python train.py --num_attention_heads=6 --num_key_value_heads=1 --head_dim=32 --rope_fraction=1.0 --qk_norm=false --bias="none" --tie_word_embeddings=false --init="uniform" --learning_rate=0.00167 --lr_mult_down=3.0 --beta1=0.9 --lr_head=0.00115 --decay_shape="pow" --max_seq_len=256 --dataset="wikipedia_en"
Each number is 128 + 24 x the weight over its row's rms, rounded and kept within 0 to 255. Layers, rows and columns count from 0. Numbers have three digits each. The size before them is the row's rms in percent of the matrix's.

# layer 3 MLP gate, 704x256, rms 0.0864, rows 630-648, columns 0-255
068:095139125156117136154129113120089118149200125142111111101089152137086156104154144138118125130173130152084105128138119102164131135106135130136167112096120121151117124144124150156127142103140178179131127106139132181138141135122118121093124080140149140125175106135117129093143153141129152131099139166162137119103114190117069147151104143093145141136119131106127111090078150127130103125172128122090105123086135108103149162139149165104125112100161109171165096122105105101093133158103141147140114161131109095145134125132123113141121149123116127122132078153111152170173115126157137107131117143111164158109134154138125103145137126121153100162074127147130130130137143119065169169139165077119119163144160107121107148137129104158128136190098141127179148105126117117116118111108127
110:137146102146094154134095112130157143135115156101152126142121130120116114127114116088127156115104140127104101104126144140152118104177170138150130121104117094108136122124106169125117145188136142125188106125135106103097106110117116132116161123169101096183150120112130161124091110152109155182107104120115151170177127139087087126118101131108128131159116173116133092119144102140137142133166147131218124106127152119123136139140114167124110129119147137126113124133137144113126137148134147183103104165135142118095159132087115112104098145114180138161159163173125162140134148122111112131138163128132102122099096142107105086156111106132078131115140118134160139104155138155089090130132104113117072113084104134147134168119152159152134150161140153169084143143137073128115120106117105
101:136141119136117177094090124121110133120105128122138172137150140092128078163141128122125102067097101086115165136123131131153145136132061120141170140108128124116156145101131105137103123125122113152109076131102188094112151105117134101121164136124145129115091146114122186143181100110118137115117164073161135141120102114103117097128135128128095118134118153148131136109113146147093123131123121113095168098190116137085158130089149133107144113134160146118137121094133129094104139177100084111127117149136096134093140134151140072116088130126127118156128136138109145133119148161147113145136092138142081142147137127099074135108091111119141119126140185142108099144118119135121133135085131121136184121118151192088123086156133145137143136121149190114132137130140102151102098105140112
113:160129155093126077106131155123134093112098163128130091166152118136069190142118146131121141144163094157131140115130138150128129132116136148132117153156139113101093157125114136127168137125115078086119098136163137111116118152167178145132088129107135089137111098157122101083095148127114128127143106096125139125105132145154102082128124145137130121129135133120122125121119089112105153154131139136107065150139137144086115112148138152164156121135111130103106164135092125124154152115170115108123133120135054110096164133116139152088120122147107153107163151146128124156096087155129107108159167157123110100100119105166153121149079119160154101125060153167145072135149122147146117126124133132147159124121094065086137078151140123139160154129106124127137113125144090116125108120137106
109:140111162109122123120148135120121110139084124096124110129130134158151139141145122117156140108163118098116139128141114105131127153149091114148129165097140140112122117098148131127087169140136109145112133118094160135150115166134123096099096171122172137139168110137137149111116167112136148075141099119145034128064100096136121146109121127093107142114146150164144113146125130115112153141140114088151113153102124108171137138126158172154101117090139145129121123119122090127100136113109137125142094163142130118101112111148091115170150113150132126131155175117184118135142105139198132145123150116149115142106100143127138100188122155142155104125158118160100154175042148150141124095137132093176153107154139198132148093104113151098115140121125117111105159107130134118120144137121132
107:151149122137125098118149170123142155128082125176141107162135117094111107132157092162086181142108105100133143124143126090166118136140115151109128135159143122137155147138103116156106128152175156115152101100101155109119058126134132160141142163136127143149126109119147136104190162118153102140118136095123134131149156166151139146083104100074098141116112137118133123125124149092118135200108148141120141174123162155132135145141112153109130142124123143133108116117140120090166142074130166135106131112134116114101159149173103133120074113121125129129133177134104158141109105118131116093148132086136136171157133147142151103146116114127150122083099159090146120145153148178127134100131143134142146129150102148122153126123137167153129113167132118082168120131118085107138051103162132
097:141087137163105134123143179145120144111124114078118145142097110084104098118109144131095076120149108101130096132124098133055127121097097115159084099136107117158110104117102145112105124113092117102151126151079142147141123136074134165134102146152146116131100079154124169117089125097178139120149131124132136114182103132121125118127100119144120102148108089109141147116130104138112143103168083110169097151085089125163115133104132131085131099134135108136167164133170131139110093134140155177150131132125109137098147139144128131131153111136116156127127102123132082137153139151116113121122125093081123148179114140179136118064150133143169129153111158082108117113114157127140146135126126121121136132105161139125110122112145138092091109146095107164104134134118185155116156160121129
112:104134112135136121134147090115120137157111121115128158170136147092138128142149146124144147131150124135119114126075101098126131123075146148117119177140114141149102155150128164119129091110118145112144165123146098088134158115109116135123113123136122160175114192096146113146175080080115137100132115124151102175129094112124152134098120155163125107084117175141154149155149138089137145084119123135136111109113135187123124127136124128114157150159115130125104163127109185118106131148140129100125160118143130186117162113108138122087138048090093131137101134110114100170120091109175147096161136112107103123127107086115127136139110104196136128095109104090149140101151145104130109113120101152185157157126138106095147133138123090131122122152121127117125164130159100134108105115109159
101:141129128103114126131133135114126108146154138096084166133153124121119151183139153129145153112145111156098117130152111148168137136126106105171137128109142104142113088133121101072116162136144114158151161080129145126177153107092108164175115098154095162150103115136129155114162102136152122083132130125137098114102149118060099125127126176066087110099135146135138076107153129128139116126127143096164081183108130132151122107154120159150114121110109139116100157112121126125146107167143112151134124135093118124141127156153110106143116113155141164111120086151107172107093105139139132142106145112120134134151111091149133147129163130137174115159131109129118183178131146126111135150131150114170114120117159151160145135133165091127109139143122170094149141175119144115115115155073187
109:140132145152152130144109129112151149114121055128133136119110141110112098125136136142157134163152091116121139111125126151115107084116144148099126101149173116102152130140131105130129109093115137153172131089152077152124155105123152133143090103081148101167106101123096179145163156140130136119172143162146153125087143110146146118160104170121115133161132155108077100110155119116134132140128097154153144129086153126142177071128159098141063139098129132123110079113170112145150176108134151120094171144135119129100098129122142126108157077101150124136129167107163112170164125122101133151090125120131087128142163123168116133098112143138148145140122179143164146128142149129101161140142141116134122122093152131147137127103138153123117145144193128142129133146095129126157098069133135
099:137140109135134128122107103139129143128091125086093129144138128186083143123152122138122136100115110130128123174159107110122153075115113135118082142118145115188138090147157073112100117171152191090110112174118117126115096123112140122115105084083085109119166113145108125120106091149166114169104196103115132156118120138139122119143162122163097167147190090108137121123131123142116147151135099122103144111131132124146073126143114160113103109098125135139090128145132203135151119135123157159121116100142136159109099149149110106151120111171132132126120124147167145118138140119141127144107120156156113131094152133131112107157131120122145121090103119100163149129154151119111139160118117127143111110158133178155144161130111154089105094171106126169112168158129171100119146114119123
107:069149165139123141081177102150120157111112125153152139118093151121128126122135081162171125180158189103095111119111095065112142155114128100161101132131163131085109152129170096131128139152089113097129142123091112133124131147123102152147123119112123130111110131127168152089148090156089142117096154146129164119161103114154117162112116131103126109140146149120154101123170123128137096104139152151146125147121108153171113143091095142143165123166107095129087143126131127126091134098144137140124153118114115153100141125086103105111101108105110115130135102137105145156125085166146146078140135122153109144167160117116139132117152095118139116170147083164112129063131129157121097122138143129129083151158116130137139152121164127121166121167095107106105150108094128146109159158130155
092:135158169152147093147157116116178155131126118103145162094099132110134137136134142150121131111158150132141104148118112129143136137122144115168166141122111128110101157141119130098173164104106090141175128120151113100097127155099142126098111159097101114126129168123141119137106135151115126105057074143130119144130123204147130193178155139146070164142117088176153167131117110097131086126116155098140146151151134133123159156114123110126128128126104148100141118120096179123138137118183133126134152134130132074108145111087135125121115126134171136103170109128171151144132151179143146144095117146147127135106162102084145118096111106139107122085135150116155114116115139103107117128147110148097146163163142112126124096126110082110151125147165135126155180158153126108125108099114113
105:136116145109130091131174160097131120123132158102090127136090125132137167144137079144108165173089126096184101090121132126131136156111124139159117125137091129113126147139179119171085097074103143093119149143088124137102150185132107095115162138121109151097147152150158138154137098156142170103101146110140074125113114138173143154103151144131148141096094118080131140156099134117137132114136123138132142121113158137114162130132177147100137064086163127151103137123129142125085137089121152113174109140088099152126138109109201075109121094105113128164132127168147108145150153144113110120147130122151134104098105117145115170110107129141095134158129127132135102124109136139162090130134110122160130109112141139153123077106140116110105125140113125146112134108134145171128108100105141
105:143160125134125110148134114143144157124119134103085146128137128128160112118140145112139102153139132111095119111100145124152115105087115110160145116158173146162124157138115156139164164130113121138061147078156100118140118086138123126122099139113121138111128186102105152095149122133134127094107106092158120112146109107121043113111116129116133140114111110102110145170096104110135151165147111121078149145114150112154114110144132152127175138114166167097172114060096110093114156111146104127093096163137158153159137126149122146123126102153122091111140136121103085166159109087097110124138133096132131135106122142100130118134112127150118152167093147154123145125114156102104109099102162136065189116112134111143144108120142114102138135130123084154085086152122129156096116146154168
120:104106146107147147103122123199123145176129125113123160148121132125114092118147113122143131149123144139119114120157085097117132087113135145120108155147141130121079126135105183132124091134129144098172147154125093067103138138089172107159150160082132131096110137154099096148121086164111105159101124195126139141134153153125121141135136095143166127107065102125127141179118111093123097105152126115117155126108152112103127140103103141121160133109119151152098104143114117100111073171087092141118137125135106142135139148094132076111125131108148129096141099110134141153139116113070145113163144142147169128138134129086130096080089119088125114126120133146122151094119121110135117136152138103122052144138168111124100112124136139175146138133104109143094131117097108119158101133105130
114:120112184128096149136131111114154133136122151132092126120151105153147129119093146122160158125099075150140140110130132148157092112125155161123097087165150116121176120172109160104143163102102120132132121132161073095128129174133106103088108145114122135085153147083126118139102121117139095167101142126102104175166141125128170144139131104136162056159101103092122051115100133155104101118134099090134137134132101133136150116103150111127144064103154129156156162093118154125154130096126080101111130152115170140142143139115127160145160141122124125111131133136144131121111134123117126091128113125127120128112110142171148119089113130087139152146145133142135124195132172165122124123127079100141148131122110170121153141153128120135105127180129124142108165127105156113099090153117130
114:165123163138127185100149082121120096147157126136151060146130104158096128123144139109138060141141150148084142104081138158104117164125159121129111099140121109123105061099099124135121173150091095149101131099139123106133127111127113143127110119140138130141097160149145114062172154147151140164117139134129100124142105112171142115086136128116117122100126115104156128138108165127119120179156117091068134128158110117137107136102129120170119143139131122123169190127153092117123105119110128112135128169128117097113146111147086164101157121110107150128133120128160106085111063123143133116146142112163119130144148132118155143132125126109139085126174070133147139128106145142117091090148147115149091124136113116154148104101144087153082108114097136123114130086124127101137136131132133
104:147088119086099137137149116114143098100130152114156123161130162132099125133116134104099125113112106165121106133130133119122120103143096124160076088143164131103107099120080135152137168099093111137123097114104131074150104147090117148128177183111088123121125108122131137140132119098111130127168174118132203137137125121125122109094084167155148107141137157112166132115085144139140101136149102057106131137136124143161110135111150175105139157107156134140117173146124114104099110164168126164138069155128100113124114180155133151148145148124143134053074136152126150109130133127147138138144150150110088145141100099139121096140096160131145111106146140128134162093092129130122131111107123112130129141113085124139127129126142128094131159142151124131125090132096127130171174134144090
# layer 3 MLP up, 704x256, rms 0.0852, rows 630-647, columns 0-255
067:144128181124125105147172112123117095162110082110110099118086104132126135124099157144107166157126163105107186168138116111174139130148140113125093137119152120127108117116128141132115112129109088152174129097120103106094171129124105100141133128173120134102105146131159154102110099129151142135157098132117116105149162141136111121126143119121100107152118163138131130102114091107111078112157148126138097107081169086129151130120127120139140032069099126147118154189092133123108124113113129123138127097126113111144188148150195149124146111127108151145117109117099127145121140098111130155115144093137082113137117121152134149123172116147093110079140103155122094133117144100133132161120147135124143143120137071106091144146132158137155125130161124147102137138106098096180108132119147
102:147123167127095150151126111092138144159084172099135134137161107100096121124088094153159124150143099099186113151119121119125123116144122150122121115118165124120136131100126182125125131125106113122136128135122153113066136100137109146106152085113153118164098108091054164152136162145164169150125134177101127115143095115119152193150110136106168085104112146118147159130167131151119124125150156092141139127152107140131099140097141177131161133119128140106104141114136116167140125114162119170084136154111123118106141149116148089100108093106138106142135165169131138142156085122165106159116151134136109151161110126091128158143137136134098132156123138149120154108132141157141131114142087078105118135104127171099083164097125152150082128146140148142107137147072124163149132118128137
103:112097114086165142107056098153132135180120150126100090137112089123100129123106163081094131132126122115133115110175136121138129143125142118142146104089093104140139132099086138153071129115085090134117118122126107101126157155157145143119116158147098146153098112138106139160129125136152128145189168168109148119115096094132094147122114106120109142141116152151091088130104113139127129082165147156141157139100168104133081099134099119101079164122122124184131149111127108133128099099137138159063125150165101110122140114117102133136158144096130089104128117159103082163118095156141115129112098094130103095164097118098119154125125105082129123131111124144096084147156117166136147118158126137135118133100159135145108134116109096152088132102169145135122116104100132127131118132121133
103:128117152105112112178154135121140115126144097135145140109136129106109093089095080142137130147111126157160149142118123113172136125111126170147119125104164150148121144140135104145150118139083132124129142142133134149113137118132145134139142166116095109099165131111123142097113119165087124177087155095087095135105174155105145164131143151152131123137161145140127146092112138111157159112134133127129132157154100118086136153147154101149150143107147162105061168089136122164138092117161123117146087122115127140136119145125114139105122157090103096137100152134119164064135130143165103153135097130120140132157111115131131152141112158136105144082130161128113112150155173080148155085086142126083123134149124075141120156161125139110140151133124080083116198152128097126175183132112113
113:179154130143113144117125137132167140113089143148145125119143160123134133099090132132081126122093161138123078084174145088129159102068114121126141103139125143126149148123129130145156084135151120098160146110133146135091138115137146145157123135164083099089095124143123122164092131159136154134096146135124155169201113124100123124178135116139139116154139106115136144111108114142197131143099144130114110118127108149127127154123064095110119134144126133142156118112110141160146157128131103128077163112125135134179160111057168102141132147094131109139119127134094130130156099136107157114103157124130157134151126123131106108134141095135146141170123130110139130154167153097135101154120149148101147136084139099100139189113130095162098120132129150143194086130149134131137104099153150
100:102158187115108146087125133134141141136149129101131105118179095153095091135156139156126144133131136105165108100133129108140138121132083111133111180125133118125131102139111115154131116140171138139138126107128107151140123147153116158139125138114122116151116141124153130105125114093130154144138131106135093101165125122147110118119083106086168133122134140120121176123170115130133143182122123104156146136107160180123113132137126126111133151098066157123154157108139131118191127101130146138135135108107150112118143156158111145140110068095164119147084151129102165203078171126132191121135176084116118156172164109117098139116107133123135132100119130085175147109140152118100083083116121097137108098136172136136166112134164138118125119108125143138106105144114129080089113133167148
105:179177146128114141157136131165121115090120099102101112107114147140155169128107118155161143110180133133121096129135145139174109126135132116148137115159133121135109122113097084117127154158102085168157171113152107150074121168115097149133181132103157118109146161156076132114174120133145121168168150113146174125123128170137104135170108175124149149135088122137098131133114164164098137102136142117108140100118120150090160122127142121116121205124135126140155106137103152110110162101123090119143126150131156114148129107123127115114104113115142124156129116142106138112107121093104114116123120107152156142159129197108108100134109155118138137155117118098160155134108151151108139156108151107105136143071109130107127165119117104110115116097126142157129125126080115188125126148058131
116:152107150162151127140106119160148104119096129122097122110131112139135133143080181142116088059090125157125130135119160123152149140190125138186116104136168117108176116181134120157144115108175159152134107115147142122137132157157140101120101094105117093132087104126117131132122134141105124147118155134152144093140145162129135179143112127042080132123168119107156123112146154137100148136084103095139127078142114114124119111120127153114140085158142067121121130151161132139115110122127122131132093120118132126125137105100128183107124132147110128144134081114131138148098118130051165126115139095136140132120105127135193110151126136131135121124130136143142103136144122158122159160126146109142111110121087105127118131172136162166113186108138103097133083103139104137095144131122138
098:136109094148067174098110141145118081153112156132138131136143143108140161142121133163123186113133143164130097120130170134135135149120139108119124122128124117107121129137142132122120091153154080121136104097133122056072134124123149157120109072140159127170149071114160143124138141134162064119129164115147106124135108138117162082146119144112090139149155112112121176147161094153094110123121139103147129115130078112091119131131101106095125137153145136127131143104160145111082150141131118142127116120126135151114129144151129107145091117135155156127143124130123096135151165104110143125181163136131136144144143147107152111138155167101163078190106104115104094177129154131114109144173163114118108123155095145134108198107161142126072133123163140140135110155117121135116117152109117
101:168138080136160146085126151098112105109152175103076148138104118131097121142159145113156153133093083101099159104109095099078153125140133129119113107127161125136118141099123137130105112127112102134160140116138090125108142141114127120189113098114157119151095089149095166140167144139132111136122151153113125125170110123119150149179110102167140117181119140143092150127114109174157152097114121181124149138129179116113096133077129169116171107141105146125119112105114129195143125118108153130128117105124133158103122150168123098103168110124112118150143150145095120141166139115104156188100129132175121149142151105124140159123131109099134129132087104133112142132163124145175138115107142125093168112108119126170121141119114103140150112120156114148155116142144169167164091127125109
099:124158121088160149152098130131160144131120167213103129092129119124108151130145125109097123075138110116151136145112132127108151133104085150082137132154112140152180128136108138118131163122161145137067105154114132119128110084127158107116148092133178122114153137126114132115146111115142129188155117149138095102108118123141097151118139103140137137124138096112108144101103134137128116102120149136124140120136145072134158056173158141170115119167145124098144115123137155147184169152129111120122074105134124142113124124137071146133157089119146142152176112128163123120146127145093125124130101160135158111113170128093140103139141152135133133157133122136158112109136168159154139148142119172168159123098124119109156137175136159140084075145115100130123105161147077150151135127134124
105:112141123139116118086106121087126119107138143111106134148134125166126158104123162181095108158090128139164172133119150154117121101137103109140172129152138133102179163166140102095136143135096085106152126141133131120160154114131120136085135151152122104130112103082137119116079114161151133089131158096150144129113151163101133165146148117127165134164127128166134077104164112193128149145101116122127109140133142120151139122124143104136158162143165117142159163107097114131103092178183161142103090108170134122093087113118127123156137148168117101130104141091088140130142196121128079120109130114137109117159155171146126143129098158128126123101138144128126088135130139105124126117160146133141187132147142117128166106087102121130155158141115109092111162139147129101150135150097159
091:137197183110125127125129101148152123179156144142117170109125092122099152123143109121152164107151139066218116108137122096122112132148135119158129120115058105146104111132085131116124129080118104111129149149126109131114120123134130096123119108105122100136148125145143141152122128170117125108091103114145116111129120149108171169128128162127153155081114111091152171121157097092120094128157124107138168146132100095180101114137147104171137134099107110106137155153152135095115127152151124136111166118102152126127165121138146102100106132101104132114146078126164198115143087152131115152126130128130159128109163108094091120121149127137123106153133138118165141067118164123102124119164125118108121136125158090158120128086137118148138140163135114125107143169163127148143129103130137
098:100165134140113108104144114148153159142165140132161151150115105140179138150106161151148110139100157148154102169095144110123096122169115131150137104106142137142143111168113142063135160193116146101096108154131137123198147101121173104085095156127169108140154140096139132151153127121110088089128119123144140098146168133095134118134118147109118153149113153153131132065102128134109187166147119101126126129161105102128119186135129134137128144151069090111159119186101108171136105152092114105120102161167137091112095147145120124123162129180145141149132080126137147141103128137106107114102148104117144118125151162138126118153139130107125170128122106136116149131106106136125163144157143156123127161114135137144143141124121149105143106154089149086150131122166148127118119142141126
109:154101144128134132130162133137143108148157156167128123154155140143125115106097165143113114117114141107152129130202136144110128133123098103143173114137146146123141117111112136177127100084128133110167163149110133108101151134094095081153170130163117132088116108142088131147110083132131164113118145128145120130148096144179109119122133143164115161151126144135117112108090143135129107099126117096165137119176094144125142151125126166125148145096144149122085124184112120145117105137124142160076162092109160126137138110129168118111111153078168123154172163136152139114136080147117140128146119126085120138109132104143125112154121055107143136050159114125174095146135122142118107120121124111136115159101111147170119175130118101117103143180122115157127109134130115159173157110155106
112:131140160113130125089113160051137115119190115137152118132118122160112134134139093131148119158196092090126129108179146079142127120094114128090119112109169073156137126130107136122128088085100088111117125113140112133142151143159129127117141083093126116103136093144147145107138100132140146115150120122142133129103136147126148135128143161113129150150180127143104156054139140131146192124123130097103126143164143122188129099134134117109170150162111158124162099066135166087158144127127133101137139163139108136155160096121119126127127129104118124157119161148140116113100169105113119119107113123143119100135114145152108110104103103154159114114104157174119121167113133116138085119148099132161157122100127117132182118116127126154159130119109118091127116097107098173092129108118145
103:118146133109103110130138119144154104142104147157155095124096123146092131097125136162112184133105127134131128124126117127162142141178112102135089133121174148114148115188155169130143190110121130114137154115114141121176154113158118143098131086125156087094129155150118119079065108125136093145155110160147123111127101137129151177112103138128153124163147091103141165128134158154165121141153097131102101150153130157127129194130155140084130129133151131140143172113122112101145125122143139123128089150120137120168138150105153116152110114115086144114169107128108080076092100153106069152111110079134113106124084126158131122163156170118131103105152130106169140134123122110099151125134149098162094117116137137125144122118119124161146137135150128109147100094134093111119183134113153
106:122109128127135124108107130144107095184125099134130147087146124126089153157112143128152123122108164148128133115113126171116156138152151115127129138117172100191133137110139123129101141165121143153141126158125140145173110140152165144123175136172127112136071112103124150083137079110168182144117150096107106120112125160162157119149123111141127137159142084136128120172144132133126139102123116105084157131136097115139139135155149127156139133133148091126134101109160111093124129103124112134121089080115112130117152102114144106100160114132126140112171186188161127107127135094140101122123131130167140154143089177093174151120144123164085167142093112141145168163161163169099157118075142132120100111160128107096160115124161101123096118112126139106088143109108152155105118106133137
# layer 3 MLP down (transposed), 704x256, rms 0.246, rows 630-647, columns 0-255
067:099140159182135125132151097142129137118129120107103117084073074103095132113124134116115164145134103126102150093088099112087176132142119160117111124105113084167143135156087176138128119161133111099169139092102100132158117130115098058118139117154148122118114106082122098124166133152120134157137125094114123139167144129125165107145107122126103110163119137139117122095087121133109099145078090126174123129114168115141120135166088130106125131075151106143149128148119148120139160134129118153122101146117105191112149137142149130153134108132121120091148120133141150126128140135095160166118137136101103134115125172138144139118093094138122108103115170148137139084114099084175099153140147135116143160121113110142135144132088151168170094119143077117124132161076153100147130138115115
108:155126135150118090136112127059129136153134100114073121089125161129124098135118099119127152141116126136140112117121139137107193138120126121132135153145135130103101131101145098084131158111131085129127118190134099105142135114123136128126110147132157100084130115134137148136112118162123137114118107102084165120080127189150118151142146129147156122107126089179130084154131123113114131113076144139144113149110082086122133116128100164132140124149140112144169171160138099100113112146121132086104103121132169128109084170114133086125096142136113094162134118124103085111132162188097114099134099150142151129126119081166119112128142097080126143142149123100097154105097132125156147155102151096108136116146077090153163143136098166110096101113113130165107121126135153072115114140128145
102:106128078082143099129160153139128129085111129106091095127102156107138117105146107153169144136178152143114139132138136153110115156156117122106078100153131156150112100157090139125125139119112160132177125159149148122122124142117154104131079113117160168120141146125112121128115151096114156124174139173104094076133135113144147107103102153109107136086084123142120091121123133091132137123148086081140156145113128141111118151169155159113102153138121094101144093097125093109128169134121080164112119150122047139148128148104155157123128132106125169168104128126128135080102119095141103136104083124122099130115131125155121135099152125187108105065132115088105133118120110124094114105089099128114102104118118104125118123117116165150129145147105153119098113078144141119150137114119129
106:150172155131118120144127100155141124132102157139152134094135087129103139116187102142100175119140108118169088144097134094123109133153137117121126115144147132097094142117107133153159159139082152138140117120142137122181096137143137119117126120125114114108103156110149107097133171113109139100120132135122097161163144143117081117075142109171109099152102147139106111148110078109123168103112116113145136125128118129120116110159147160133093096128152142118146098164089123132139098117119140171177158114095127107175111129160131134148088091132162114133121119101103090118115140126084144144117143086118142114123122158133118105101106139095113146126158190138153162149154116160107100121117110124177104156156072136159120103139199176125141122110143130147139142115111121134093115206145115
116:151139118130127145108096147117110129174131096134150145172097149124122119128126113115175135121118146095165126146145139130120117127150155124136140137103133113131118103121142093171100112143170106114135133087121165094137124144129106178115149120110141109112117128110146129079146088136147110140120095136158150122122103153178148129131157133152140156132115115159085130126121101097130120101221136129181128101124112112125051137117151143156121139116131153130145162119114119106124132120092135107125142150149116110145147161163097110189134130130139121112138097135105138111112088115095141157160100131119095154130156134095126121153111112103073114120112141108103145100118109149172128100176122145115139152111124104116105151122255130105155105131146110151148105149130110155141117129146090
103:093065149113110120129143094142135150132173117173125172149159127106133153124140166124110173134094149125115152143111134153116154076173129156098103117102115149122096115128165129104085118183111160091114140164131099136129069126112104158150157095116134158102117083089135132126143106129103093136149140154115110137142133123147112119128117104139131112168129166118139112082116173131166112139084140116161159154110164133133111142110093126125085099133080108113120137130126098130131149102157131136105073137109152114123172111123077125171107109094156123155130151135122141125125152086102120134132167089113175123133181115105088108133072123132155143134134116112126108117153117140122151139104138138142106099119107125113108121146091129107154125140165112131110159138126085119149120130159064
101:131166126092143112109149131123105097127130173096165154108109161143113137121151120103112111120111132121122150127132139176135103118113116166125155128126175131124118167125135117153145104136134128118107139135129090124156123107134131120126146128127135105130140170149104193136133152108099141120123105161120114112148159066131127156063129097129156157147132131145138153136128157106160141138095147135167149160079133139109143141115173115128123103154138158117093069093090149139092146125131180138113162149121092129105140141136134152113151141136139129108119117125092120136156129132123171154105130122118159120125107152196115115166151128150144100105125157115144133146113086151114104097175081098105086144091163140060146127140169114139063158143148188129148117094128165122086150135090128
108:111137134143138153082109142195111126082115116148130129085152135141147141168073126143161103163132138131169153118116123135127135151138105152097147119067124124146115143109145124134134184106176123139093159089130144180122104128118094107125166147126156134148126129099111173152107073111145135162136175135152166124096113098122121120135146141108145104140157148102112077154143091133147140112171140132155137144172108119163106139110125114096102136104122132110156101144122124101144147096115168108098076156112104155139113135183122115143161155083173098115075160103137104101092154105139104141123123140117120102130132132096147141149137103132119103150141150135140091107148118164116129102132145137071128152096111127153151118123114123118163104110155110136139157111136110156166161096152119
093:152177149181159108123127138115139137162148147094147088063126095114147083104115101128105150089110117160114133145139082100111117142153144122119129098079131145126101164164130101139100117151139114131132130146154142124126119104123122169106113173149041095133162103129139114126135157098143141129119087139162143119144164171129097124097129111141119147121105110212164106130149133106131144121100125116119161150127135122116105156182126135137136120165114128152131102127149174137111115088134182151109120130187148131121144120123116110127125094102122129177117156125089113121128154149103119165136137117180116097104136175127093170139134129115118154126129125112111108086139141119082159114113152110142129139116112134121151142155141134119116163131117153157127106131129107101154196103112146
107:118132138105108146134116144124120150133154119107157130126112141126107128095133117121120142137128155136115153157131086124142152107098122159099110116135141159154139140097099127156052098121079128108129106138147108100166167139104115112141119157138098085154139127146110162131134137112113093102185108146136118139143172105145104176127144144127116145138075188108111127096116151130139113160091156128163156087151148149126118107120154136149128163115094116143173108133135148107161154091111156091149139201136151159148112127086121173138096111110122112122131162085133119149190136112091136146108150156111110112138119144154129072137196144168141129108114120135170125124164190111148141084090137162123145143125134109147142145110153131109155148127141091134128145148107101156110112109134100
092:123114134133098116115135089135170126126117135136156145110155094128136127153103104133115115160151104134120110106131087108115103122154124125152137192171146091085112124102118124091111126094099115113147140112142114167184167146162117130154110085128106133111102166118115117130149152131140125096162111134093158180130126104126147116171132112136119117105110147158155140144125108119127169145109122101138087125122088161135115140136130103111132123126134082141104132097159155120177164111131156099141144131139154122158117127144155135065098171161069163174150105093123115165141156102142114149128115134109142093148083139131137129112160140150115122112109147087143129111087112170131099085161118135115087173145138145143158139126081106121148133127150203089160107142105121106109127168101146
109:148144125111096106150119132112203124110155140108153150134091149163105076113124127131135109139126161108109152135131126138160155094131121127110129116136113112127170117135145125125122142106094173143105152087121084081120147089175114138144137141062096142153112137108158112126072123156103148186145149151174138110138150163127124090155156124111104143166109090125102083146107129119141101118056153186161108161139104143140122119142141123119154164137167131148073125129164156107147112163116131138156138127083130148133153108144091099127163104100120132149134139130154108101125117139143115144114116116136105105164167118094102133133139105120111112169135123134145175108085109104119095116107141164135108109108082147070161118159152124153106120116139144109112129116127134130141112134158130
097:154124161105129115116134108136098137137081125123123138070083135123122149118109074126138165101163111130101131098108114102115090112135154127114122126148090123103132126140166180096120140132110136125147137123135141074115140101141169113107102123112122105148095141134122131126125122164114157135166133099109123090105141144131126140142146146143123131123126084103165100097127155123106157127127160107123120162134155120127129122105130100175162126100104120113155072165142173119107188133097124108140160127092138135090132129169106126131118135120098154119080107151143157081126134121146106121164123161089139124158133128122120201126145105131132106093131141152127166142108097131068120107133162102142127125178177149104113092173116124121187201116135138180132164096127147124131125151101119
104:096116142134126094120178104139109122162124122144139131143134133150115155132135137132138091160110128134118135125118107078140136080133132141141115137118119124152131125069096125082148138135142152121080115104139118170145133140128098103139141117120141080150201133112132085154113100125123089128140088092095130115120125136111139119109118112100113120079137147138113131057108111113147148141146102087114144124138135114126116101079087147147142097132111112116164139129078113173113154182140145125131136153151136139126146146165128086147103114133163156143108134132079148115113182118120105100099105179122104107132111168100141147107124122122139168092146146105150076106155129089128166161104148111102131151155069134141151118090146155164139121150125152143124158099139094149060105138131155
104:204122128163099135142117144116122102132157094149125111141117127141110141119124147154126059119124169110135126140126148141139130167108119133117114157170133128184139106119156128123103089111109095094157118084128144105102116148105126108116115161144123126126124171112144128123120142131160126113158136109146079123151145108108111167128129151117136137129109171106099120126091116173077098103105103083149182129145108141131134146156135108104131158111136077128157132116130119096144106135113084154099161118191182131090127166163125096105111127094123139147160130115143107130097103146093171157150137071127141092099087103101123119123130136096128125129123093150091150098179149114153084113100126083078094151116131123128119142145142102124151123142095112107138111098163138124130125123116092
107:157126146127138162119113133130157129128132110128158146155157152090173133116130191154097121097170107132110121143141149132107121117167146141093186088111147117098150203142123134122109132125086182086156149120137133143127170112139077098157133156153121116107137135126133140102139146110131171108159131122111147107161123130120143120128133106107114164153109108142107137131103134122139143139101146129154146140132078136156177117138143138102181187151103106108114153098145138158151179111135096140126157133139119166115112098135127115139141151108098138129105177111083153117137130113149150133120137089115113159115074100182120151095111135127133170100116143147197136151109114112087125141115101125141156154154105104104114076121145157145106134100112160078115100114123141131117113138148153
108:205116129149115136133104130177149169134125129138147121133122101128117090141104118149133136163156107127126121121099101116176166131111132125113105147151145114140180138141112143128154114137139127106099103088121147143108155163118093147121174155147135125117153128103129105127146149148096107140097103105106096115106131106097158113146192126128151116124140123148112136130154190179139158126157093145079077118144101125129118128156092138149106115103141146149115069111127137148148102142190108157161124131156153106169151099097101160107113099129117148102080119121120150134110126150135108126158164143159111138161149146096108138123154133128190105133093094124108136117134164096157148137148117163092108113107117142130121086134170162182146158137123152156091091119123136101128112127154153
109:116142149132174111166114130126135148112116138110189133154104096119143124126115167147111132138101111077137099137184118098119157116160113103171146089136131188134149119181097145127146131121158142090100141123115124089148148126153123104138130150058128186161195172142144103134098157069131088107126118110099189128159125161118143135131158138102123162094170123138082152109116120090113091121143108119125135147136099156151109117140136113103146090110133139109127164106111122124112129122150117145151122131137128140134130128149164094093115110183155117160093142100137143148116120143087152135137116091121127129144160113144135112141121158133116082152132123169103132139156122133157107174154122158119172164084125136130126110106117151117126164146149130132125094117113132140164162143144142